Weights of a small GPT-style language model, trained from scratch on English Wikipedia.
Size: width 160, MLP 640 quick GELU, vocabulary 4118, 5.62M parameters.
Each number is 500 + 25 x the weight over its row's rms, rounded and kept within 0 to 999. Layers, rows and columns count from 0. Numbers have three digits each. The size before them is the row's rms in percent of the matrix's.

# layer 13 attention query, 128x160, rms 0.214, rows 26-52,89-115, columns 80-159
104:508566484485466488513502509497511555502484518546504506508531487539515524509481534436486486456511480443514532485501512521485484541476526510510485532521519478471515495470496532417565498464506539479484492501546494460552521521492510480472506506
106:478482446475514523525493541473516498534541522483490512498498494486500526481513502546502484485489490504523489547480500470503501460459534499519529535505493499510523494468524480548507501519512510464527493548527480484479482492535527523497471513
115:513506464536488499492490500497488448515474557528454487504500453512456473476497525510520466432499491513541495492493519475485470499517486509467486511484486511525538465541466513497511426473533514489465478504478535522476483480451502513543495496
096:479553487479512485509567482475471501455472476551473507515517528552522488469488465458508523495508533511455520511465468485503457540484526481479514508504523490490496455463483539501478505481529474501517520520500494500525488491469530495472503534
153:503516488475519480484458477542555509530460509499489506511528466519489505499550482584518455503484477499509507474492512511511548503526496503478534521508481518536489499522466501526470494503488494501461526450502499532468534515521475515506519522
110:470505475513483482478536477542517511514489513476498513428491488510487486485535469504531556504508474508513491493487526514484535501475480491503531477518494508550517512481503481506495539522471508478571510504494496522457520527520544530521473516
110:457516521519546519499487480471541506472468469506491477477512525482495548506533514513499470539561506487465503507476515501527490521508476479506482497520514483565512514520476521512467504514483511485496477468480491512491475519510494505515485501
101:479487475455457495483515488528472522506532484505518499489543466477500519502497464459486505466483477495543507506511538536481486480453473533522487436481515488555469473504501474510487455503500529498518505518512475526451547498505491476479460468
095:524512535499488494519543527472504514485491520494481525519489513535517504458490511508475536490511534482522506500504497479483485519485504560533521539465536494473497520546520513489557452440518472518481459508533503507500508489466476528472479497
096:463468489465526530483555475524496568485498467564479465471515451539475467549495483519465488512518479472509515466470461510503541487495503447462504486497483518511486481497521479450516544517482508514482454496517486528509520512472513484505516486
094:517532533541481499479548509464506477495480518484501477492480491533513504506499507476531484511499464474519474483511500484481482487474475532553520470470511493485447518519511472509546518433489484500520463523470493531502512510508518515504470468
098:456468518469547442496475489510552513543504500522509527504475469513530532543480491537472509513497472443458475493509521471479510510535519476495509481489523514526511491488514454467463503553529543462492474454488507511501506492550531491511519482
089:502491512479520514535441491478530497496471482485514494503506479516492495521464521497454505500513493511476499504503483488463467476474509460501517495512474494443486469527469550469512463507531507481487533544535457460483504474491476501501470496
092:497512503491487470518537491545504526544499445512498495525476553525469487514507501486492542506509538522476490486486575513446494479504514498495572463479544516485499481502507515493529464543479457475492504484506504496493489462465476524514538479
099:497498501465528492498493464509507506470486522440511479544502485521525516457515501499483502484485515514475536483506525467499500554554515531519528463478530446490489528514528465474534494534467493474522506505504509496504506467541517477505529475
104:534483552478512504547491481473501524534465516493476506479525507555489520487520427489573434537526502477543511506550483495493511521540477481483522481511478467475502484492508529522498455482468436534512499502482492467514485474532471499516498492
094:494436504502528528478512461481481434492534484484495493483487550512494496490514476495495489484501519512489510435541496490527494503477481487496509461484536524538454528468486469528522508479472516500510518532501487507519485454439499524496492492
112:499512466468525509499456482519477482498489530480512497480486493488489484493491494522499460515521515487456506488531548477440494534474482505461486508503490465490495509536496501482518475506497488560426511488505509511504481460508532537511498515
078:535510443469507502499479509504535506503524522500528470474489517508493456529523479497505454514507512468515495443512515478506466539522503521533443515506480510512511489482535510496520526490510505521479467520520491459530570496499450486481517466
085:494485479490505514539512463490484437443501492481488498478466507539531468533522489509521436499516501477498487478524464544517498522527508491528514518494549521515496518517466517517488515462492549485517458520513499527481531493501507533523498493
106:504480474477511496454466491529515507508499479469524503487447456501533490486526444556475468493469508491498472481487530527458500539524472520480495511478536507518515528522552467479540523496481485531496470486517506443489519472516537488514508493
093:511488502494483484557536519544478498513468473519503494505497469460518517519512495515519503439490476502523525471445507525493519492514493537544478461443538514503495521507539461471473513478474551491511511503517528535494565480466471492536518497
101:491486495517488496521533531526494491487475480457536484494499501452488487469483539469487499463482509527550499549511506511488487480465449508533526482501541497515550549507466524475510481498493472527503461500512516515478533453493502511511460501
092:465476504502514518505518469505469519499482517511460482505513499507482512528454514476508535477516493479510511540515462515520482486522496481528481488522517515491513505510477499483507495532508515504428523524493473525552485467516546454505523484
082:476539531439490491441457523515516495492529546467515470515527508492493425510523493521540454490546510475504468497501492472526492561484545444541470478486455495524473503490476526482492486510529525513456515526472512522521469481480473463488499505
068:467500554484492533519514536504501448503537498501493480496437525499452518504508493474455541508492475497528520543480465471529500514445489497521469502502503469514459494498478513488485497494449484481528517522522495498479480493534517499517451532
084:526518518480494474552468547510558449496474527541491490498503507520537534526507476502543467495493510499545462517526493545493478510502469521489517520493513476537532513534496501522526465521522504541481484475495526445511530490470545467514467527
104:472502486481500468485512490513524504452484525510464529511506485494558483479529501501496539526467495516517494482555503478492546495516508495506485537520506492506511501511516494530482565533514466486500509511520523508473521491489537538503560499
113:532497443493491512563501490517518470494475502511516516494528474496479477453474512561440484511550488489467488477504469525545468500505512501522504531512497499504519517486446515496509483473522490504462510525503513485501502486508522477458487506
114:511517487543549481501549509518519485529470486493488480496515507499495486520512477493536463493543524468503483560506513505508497505546573508527511470532485552531489520513527496474480523452439454509486497447537494502478518498474495495493508512
096:517501508474514472506529507526444481476482527490539507490495527493446509528499529524498465493514509529528462499471513496428465471497549549491509542471508499503447537441480529488506511499496493515500484498522522494496463474463497486492487480
118:500523481515528518497507502496527514518503464499482518478461513507514503514514506472530489518531503521509469543477497527497486504508493497501469466498511478487534509513518514475496485507510490533465485517479474477562458467436515502473474497
132:527534501475518510512496497485524565524526522512516518469422519528470559514490475519493471500478534513477489551513473503487518491475497489501480475463517536512497505441512545504490465513501512464539506472481460495487519503493499544523532489
101:482532484504486525483527504524480500512511509526502465530499472497509523484513476448528546518515510506516512492464550528517515522433491447477458498492528533473508531511533454512461473547467511490485530508491507508513506489487505512484531530
050:475520480486515468528443474502532495488503518540517491472532455497481501500505509485520460487485497504502522484525472507464504488498485509475502464542508533506533485490457501522486502502507549533489538493504532473469491476511549517491489459
057:503507490532476478516450536523486490465485520544531491467497480509508462529483484465493519483471494527514523493495490554483522466493520549496499500467445466487517535497546540485454466508493540531478564521487487502491507514507497481482464496
058:530490503476475549499508529501461514520492483475521527508476514503502501477490513541472492530517516495512492534497518498520478507512502493516514488444552449495445491524532494472548483510489453466474468503488498527512459526520451498496481521
077:519496456513501503512503536507488491475496486549553513506517502464526505510512497452526502504500534504570476521559535560474468464490498482487504531517507474543488526564554476507512496508549515480508516495498505503481462541519488512545481485
065:528473515505466496499460455500497503496466461509514513514518477508469523487488526514443488540524478498460512475514503491510487496555485471520500499481514484493474460507522504469533505473495482477524524449504504480492528532473491512476520489
073:465497507499561468497489519490517502507512534525465546478479482481466472523510471483549489473456482508473475508514467457492518441467509534509486510493504501473528529543493518457533538530529521500495540501478548501533515507502517515529519515
068:481509483530512481540530515532502491494490548528473524526518437482532485501541482473553487503493504492510490461507477468487533480492526516514498510511497527501522510514517453508486539487477540491534471479489533494498511449529531495521491512
095:530481464508510535452521501490453485506496493514476502500507468485488510453474542503487505504460514482511487462506475453516492518496465487488497494490487509508548545511485496514517519478484536495465490497493494450510510528506474483444504523
079:515535482479443533453543535557533470491477493518486473491509500525508502436508495523488499528486489531504462479494509504504478522482501507503501511518510489468442520496508518482497487522440552525503546508463504528535537468524483479501488486
097:510451504515512499499499535541502503467509540535493478508505504539468500516512455527534488491506521486525472511473509499488532455498460487516498488482505481507541508476529479473464448527523509499457473497471509510500498512503488526509471480
087:436498506489540498478488507486551540471488509523492520516488531460456555476492503471501500439514512473491512516508501484491543511529537517542518515531522473481527489487518515504515514498560472519489507498492522449468517518492518495504495520
093:474504516514504474504539540494473529530499526534452504496512518526508495492444514500503491505445493508528492495496486516497466527482497531531453506486482509490482500480516505476449477488490507531525540458468519507512494489548536512546515500
090:510501530469506521520477452502494484445477495481510517467500509538463509534514525476527535550554506463520495492510470486489500459496472457480489467508536469508519464510516529521488555458497539469485473500539493451484486506498480540508526501
085:476481425512544487522523492518507485477489513508528506487516504517494484509521505533486522502506538502448522479514477513497486496478464534493522509538495558468520490520505523500499547459490500499504479489490492516484474523454480493451508464
111:483539471496496552499492481487467494519540523490518509504509485486520482483527496531493569495492543513493487459495546445497489458480487509515535539516503487484461498487486512508454512508510499471509495547492546518475510536514500495465477483
102:507505486476505474492489515491510538500488516530512496475469509547516516499493522467516470518478520471468461486538479514482462455504507537500514508482491477457571523538532515517497487454482491533473508500515509518481520466532477487488434504
097:520545507518493539544500506512498509505484496489493443476550528490517481504539493455497440533480515509486501537457498502526526524471554506491481499489438506498519464468476517507492501523540510513505472524482506476494462513509514470503521487
097:493493484479507542548515513492495536509537488509440527490524521454492471509492491472494539518472489518513483495463525483520499504487488465492453470484492487473493500495499507451454497487500496507462553492478482506531507519479505496465513500
108:503455501536540481514461495485462417475477513512500517500506455508444505483503544493545457540494482468500518503548486515516510506511488505496498512509536499536502491470448479530492521484521522505488502473543517503492524456480499491494521473
095:484536507517488532508508491465530481539524536506454499473491535541499450536518469497551526531506524496512476526493544479492498519487535513462514503494485500493497467487471537506510461449483526478508524537522462507515484476486472520498496492
# layer 13 attention key, 64x160, rms 0.205, rows 25-51, columns 80-159
104:514537466417471500531491529459466544503506506512483506507487498485536509503458512503503525460469475503472494533496515503476471487500523529507512480473489460468457508487548520514542549518484487478490481498509495513453552524543517496530521508
130:489500559500465509490537503505440504484494464505509467513552546546493481517486523529469488503497548493495495492527477458507506480489534472506512511472484475518522511518518537475478522467493489491489503507474468464458523510493500536459509452
116:480488498518496471507438477500525511467505503519579520487483513490466472545498489520524429546533488542482505510495508577505552471494484508523477463542490496519499532476514506518510508500501535505508491471508521496535471459506510497510508482
114:508459532462488505487457518482464458534507527480489495550539508519492472520479522534499486507470530523490466508506474523482537486507488505517526494491478485495518482458528536512512496495488534504475553512510499525481472494530493475476517534
102:529495484492493511497484470491514521510510478522513507476525468489500450480469453476498498521508505508466534476547485483494507538461514498509505551516496557499410497455507510506475526547461498483507516524477476497474478518481533505465471529
109:481523498503493497477467467483565506464520531493508522513526534506461505564496477506492531518490512527498540555525504505489493521496491519470507515460503492517508466536472501518499471518463543526485511519567489499491474473500463525516489448
106:526506533525528511498542494475537524482521452496492538549475484477507490481503476447514505446525508509452512491507502502466459466491506527481489505510499528494507504485497490491553496492501491487493530485569493465501542518497458515494496538
101:462466517497483479493485529498513468512506498478512488462516503516530500517443476514491493507497557482498486488519454487479530515481529508480483502516490490464515459500487511507483527485492505532524511539449493496504497467510472502523506487
095:481493534475499476539499486562548450506492473492478495470513540482552502471445501505466479469563511479505505504496467474490499542483512522476540531533539503498525494504511550500473511490529498477533517483510516421471514497503513481553470460
088:567507495505469531512508511505510493511509465494518473497479518480471507479505466491542503521525468531514513529521513550510493458509503531513546433486523515482516532500494500444486477503516526486470502470521506495477508523471530514485508479
097:528475510492517458516426504484531509473475503491528491559499536488491517491510476512445483514542520534540486490505508533457506466483521501510523491564499515506506494466490528498469487473550523482498516548508484496473517505497483477465518483
104:475518489521473479514489484510485481468475498521502553523514482487521462505506523503542511472470476496508497527505518550548510499534469537501528503487493524508492492495542474518477491507454543453480532499513520490510522508487501498487498484
093:503520461525503544455526463480485495507503452462487485491506514496511495523492485475507509516549523533487507526475495510519525488525467511511498474513470497467501523533516541553473468456483467556489453567484537491489460525513473485506486465
087:437474510511500503484474487483509538502498497535479461487492471515510490522511513537514521496536522494502471447528504481527499499494478466495524510507488467491513526555501502497501475466487495543495466535480474517509482491511452488499509483
094:523492555481466501471519459538491531525462505507514564523503473523493462484511469490522467519485487524526489542500486516488532475519504514534473507503520511492501513514514484499507526515482504511510443454532519509496479519493491545464484510
098:492501512535492491505517521476491518482507538511505493535496491511523503448498528514538542493490505546511487515499500483526532492514559537517478490478515536512479519492512479505533476510580522507533488482547535483478529506478527478481532544
096:480460502536507473494536533533490493469475484521462510488505499479482465491509508530523489528486482434487479516487494532465505471491483457482496527513498497501540527519527489512463467463524517510513503536476497500484492503432481489504480457
099:479530487564505474536513472535488484489493505515530489476492472492498462521504486442526491523501491472513510461462497512455507531511491452482554549507505518526495519531486475514499518483508495492481483532517516532523457483479471510477531458
093:502484528522467480476512543490513499513485506504502487474488500470563507515469488491501520507489499510528506465472476498464527493473478515489494535527522492486500488542524478539482474474470513452531440509480520515492462504491486536503496482
087:475473493492489530504501518495506461469516484485480541485485476535494463471512534522477493484471487511501495528552513477513508529506538496539520476499481524502498496453510459513508514523502483491521501550518498544481529515527545524516520530
091:550465534523532482472494524493526495486479474491500523532501512515495510508479477496509495516515490505516484479499486495506530475457513521499526498528510482491477522547516482519482500409516460504473532513493492525511486482548481493556532492
100:495506522497511499442490531498507494458514532504469483462493501513478460504479507523574530541498513494535503537510520520519526466483503503503489453514507497488525471487449483467493492487476471519459479515542450514507493519472481510488491474
099:511517449475493504470527469524510509468515532500501524498506463529489466477491496511493516526481520558536467513536503488589527530483454479506495502512484500517512531467485548529528584517461504472485467481519514515506561481547479493480479489
094:500505498532483486479519496484533531492548519524492467499499512487484524492527498450525501493532558509490530511475479516502471504474501526486478524469472476504517492475446504512504543477501500513495491519493473526524462541447490491484502482
099:504519533534512504487499494495499490502520479520464524489514485492491476511491496481499492497524517513509439497485507483518499525544443480478501477505458444462503505530545492469499505560482478495489525501531496529497455539570493490516524530
102:483512483490505529515482522510504502470501533543525528481543489510515492506520442474500497535507512485500515468526502499518522486477467468509461515482493478449484492570475521504462551487508516491444535497501500486459495513464518485515485477
090:467499510488482539495480503482454496509511478496515551515459531476478552500508495534504532511490502489466505523494493523513490468532452478544495491481496463506515536533512490525507500479458511490495444510553495520476500525553511576483528520